{
  "head_dim": 32,
  "intermediate_size": 512,
  "norm_place": "pre",
  "qk_norm": false,
  "attn_scale": 0.177,
  "init": "uniform",
  "init_std_up": 0.0426,
  "decay_shape": "pow",
  "max_seq_len": 256,
  "train_tokens": 133200000
}
Each number is 128 + 32 x the weight over its row's rms, rounded and kept within 0 to 255. Layers, rows and columns count from 0. Numbers have three digits each. The size before them is the row's rms in percent of the matrix's.

# k: layer 3 attention key, 128x128, rms 0.132, rows 112-122, columns 0-127
# q: layer 3 attention query, 128x128, rms 0.131, rows 113-122, columns 0-127
k112 084:104146150119146093145159089137135204131077141160097105150132124180127086159151154096117128119146074158156102152149104136127108143114111090136135084168115147108135108083143105099176072124082176117084143103151190091113123057121120175066109140100105099165093087155121049125148103113091084127164181144166112116105074131116108115113207099148202182114099150140091173161140136113141149160191
q113 093:104175123100156143136128137126091133126081149146141200099124179084090134142133143129080168133115090107108152131125066100127137110097085108102100118167142147181123126123068131073156095108175137146096130152098169093143128200158171126151063106186142091099159117123127127175154137134175170215160121080093142156136129068069106129125136112108061147098063087078115090127149091139179108165124
k113 087:116131074185162176172135195170162113114207157145127125144119133107131108111165184124165141099169120078150106102116141152101096096158149136107135126160086115113133155120172049127157133127211125181124113107138073170143102098139149166121144147097131148100102132074092123181153144122141113071044139121095126077089147125130157168144154152152163139172184094146171110137111144160146177054131
q114 093:139125152083121131144175167181057129121106136124159134077131187128120095106152140149129119105084122102063169108149083088156111154191118107140115149171093137118143139155102169161148089133180096116128097109137168150185121148151109099123056098187153134171094180076122122095160123130162125158193096135064117143140200096140050087133162088168121110152118077078112084167119132169132136134128
k114 096:092122104108143181175119124143145139102124118133145100162160128131106119158172141132115073130182124122208066083094137164100104183107094155088123082150134116096110193081124103086129100055107168137121089130092069117113096099117165181112115152111052186152135083111119163178123124115094130111150169126152138085044113144148179166165176047117162144121101128126160148138156107096125122139133
q115 101:140140122131050129096120115111115050143139082120169104119130118113189081150176100134172096101048130184042144118143151105116082136085107112104114133152125140058184080124110133094153135145149151139132137107141108162122196172106068119098141178149113182122079140118165103098131055128091111143119112114118086114163134083138153109061136110197149097105153141128134133142137161153073090156139
k115 095:109147131104147164111153119119148200093082117056104058141089125128035167141140152128137139138152190101146119104219121135195150178142125093094135105124151128069087121159203105142157112145113135076150157113134071114138105033098188120142105088125153144140161087159112128146118145110141128124157140180110143106108113126153150181168083085154180137134157153109118139142137168104136118105099
q116 095:128056116086136136117130128150137145120130145130045147126114158128108172151130121168143077121152170147167080168079142139199122131149137124120112200126122148166183171113120065076122165153133082182106118088086138123103142142136074137127140170072135170160101169165153147109100049134137154174156101149040122166126150102145121178139163184096180149115092156110136128082150134080131139129087
k116 094:187140124093183086123103169123038119129115099114138140102137097132171136190097087128142085117121095132103253091116108109112142173123114149102092116124118106154133108105134187135165150133045103127126134155111124108124100137116154117065158095125161162122128148044167153104084118093152079108131092176148124166112084169170147110103066137097117140152148140088163151143177108120083096115109
q117 092:141080123148193157105115159100108095174117161111144157162125163094136130158156099122108138155183127170127202055093161115109060160123158157134131154197128059091163110105125095139146099125075155181186201133141085141175125107113146169110100175152136137113150163168108098127158121132042140158091122138077141128108147098138165122115160104146101081181134100096125074119151155131092115137085
k117 093:127183115170189158161158090143168171140138166119110097159166108145152114051097118082170167121119124057200123156163144160126131120095143100044126122143120147166143129135124139127147129142125133090004102106128111116163130130103122124126195106111156170182148115154105049094084128092135146110120080108137131131147108111142129134138112120198118170080131128142135115085101136182189152105122
q118 091:153152122093168145072156163081078124120129165125099152146109141171120088110123088156079127120168080082108129150139119117150081134103072102127110122157125060126091115140153129134151122100156179137138089134143115121107156128109139086062122096160115103224214097155130138153198158162156155121039124157148096205151126067121101183075152140099099086113132094095125141158124121167108124136123
k118 088:069156135165141119154104098140192160141187105131159090165172180096168125167145185144151146141123091156080132136108150141072146135143192095089131132113120129155153155106086091162199136139171191123119083185162125147129038136143109187160182164121138112071135158085117109114077077137139129116119094110109119059079137112128158102127116159164134163099105117176145125121107175166142090130142
q119 101:130197136129103101142128125152104096109121102140107152111072166097133119171130147087153165132128113147094166134142135130123113137111113173144153122197145146087188077035138149117166105129134082131084071122073163152148129152115206078153135084139120133161103144088122183043142028157127164116163168073108137113158140104076133129141081136113143112122139106173153156112109175117137183163134
k119 098:088066119126164170093103162143154090117099100080160117116130119160107123094090116117129063091125197113061059063106130110139145133131131119091138147149157089139074163124095087117107149092232148103169142128096106146050105132107180182113109101141174138121142175128138116182151107110163130162126116081079151120137153113137135137134117124194145088189141147101117094145204139151139126142108
q120 096:124148136081105148155143098165124138100207156144129135117115233093131142115159158149108131141148185104118142187151173101112157110136149152134165162154091123122123143088140104098178108214107127134058071103077120128062147176133116166116110117134116191120136171083139153145158111094143150078159161125097173122167097079119114116159201094107095125161099150117137184144144126097063112156118
k120 095:139117087084152138156159121124093111132098021084112139079064132116168115149077111155148055117088120126110143099114070126122174148155075129069047119128148157140112148155112146084089143081131081104126091206118109163132099094159158110185129102156109157100070111116129170138110113127135111129066151093143119064112149094123151113112082100120105123086159094150182079112152136109102108144126
q121 091:132196124215147094103112114132124088121155106124138134076099117118193091099178145125176126097090149143092126082198159070137140115129118090140115109132141173144163092125097101105080142158148167158081077115078114144168130110123088097087101138107107131041103134101093159122160076156119053152083153128128058129174115134094164065131131139125181141161128146116134073123160108107100161131142
k121 085:062110144175101145081139136132147109052116147125104109123151088163092148169146151137104081121125139163159127108189111098186146154147121123108131106185121158077122174149177104132127132084140086151143167126130102114128117061083172065194133110119110177134133137123107126145187169132199167153173128172131126126148130161160138184100085062095097070142146125083124147188095134109145061149149
q122 090:117121135111115180141149109158153135161124100130105117162142134128087094138087157134080166142107103109123123186090119159071105114154176117148109119129141148139084130129157160165125078149124083096159120056149130111145144113131124178151204120189129133142147158134149165092081183081140075071161184142161232046141179168127115153172134094112174128174111147154122183147141132105131095094179
k122 086:149141123092079074150153156119131131148142089064159186114103106110141142128114097088101098156121150131168100090120161173161127136099131194121142140026131081175105151113123095118119184126102158087096148165123156168141147153137118121106120131212141148130103118216112082147148153132089156147109159029182127156094140125102087153152184178115109158102119089154110111091158086132111162128146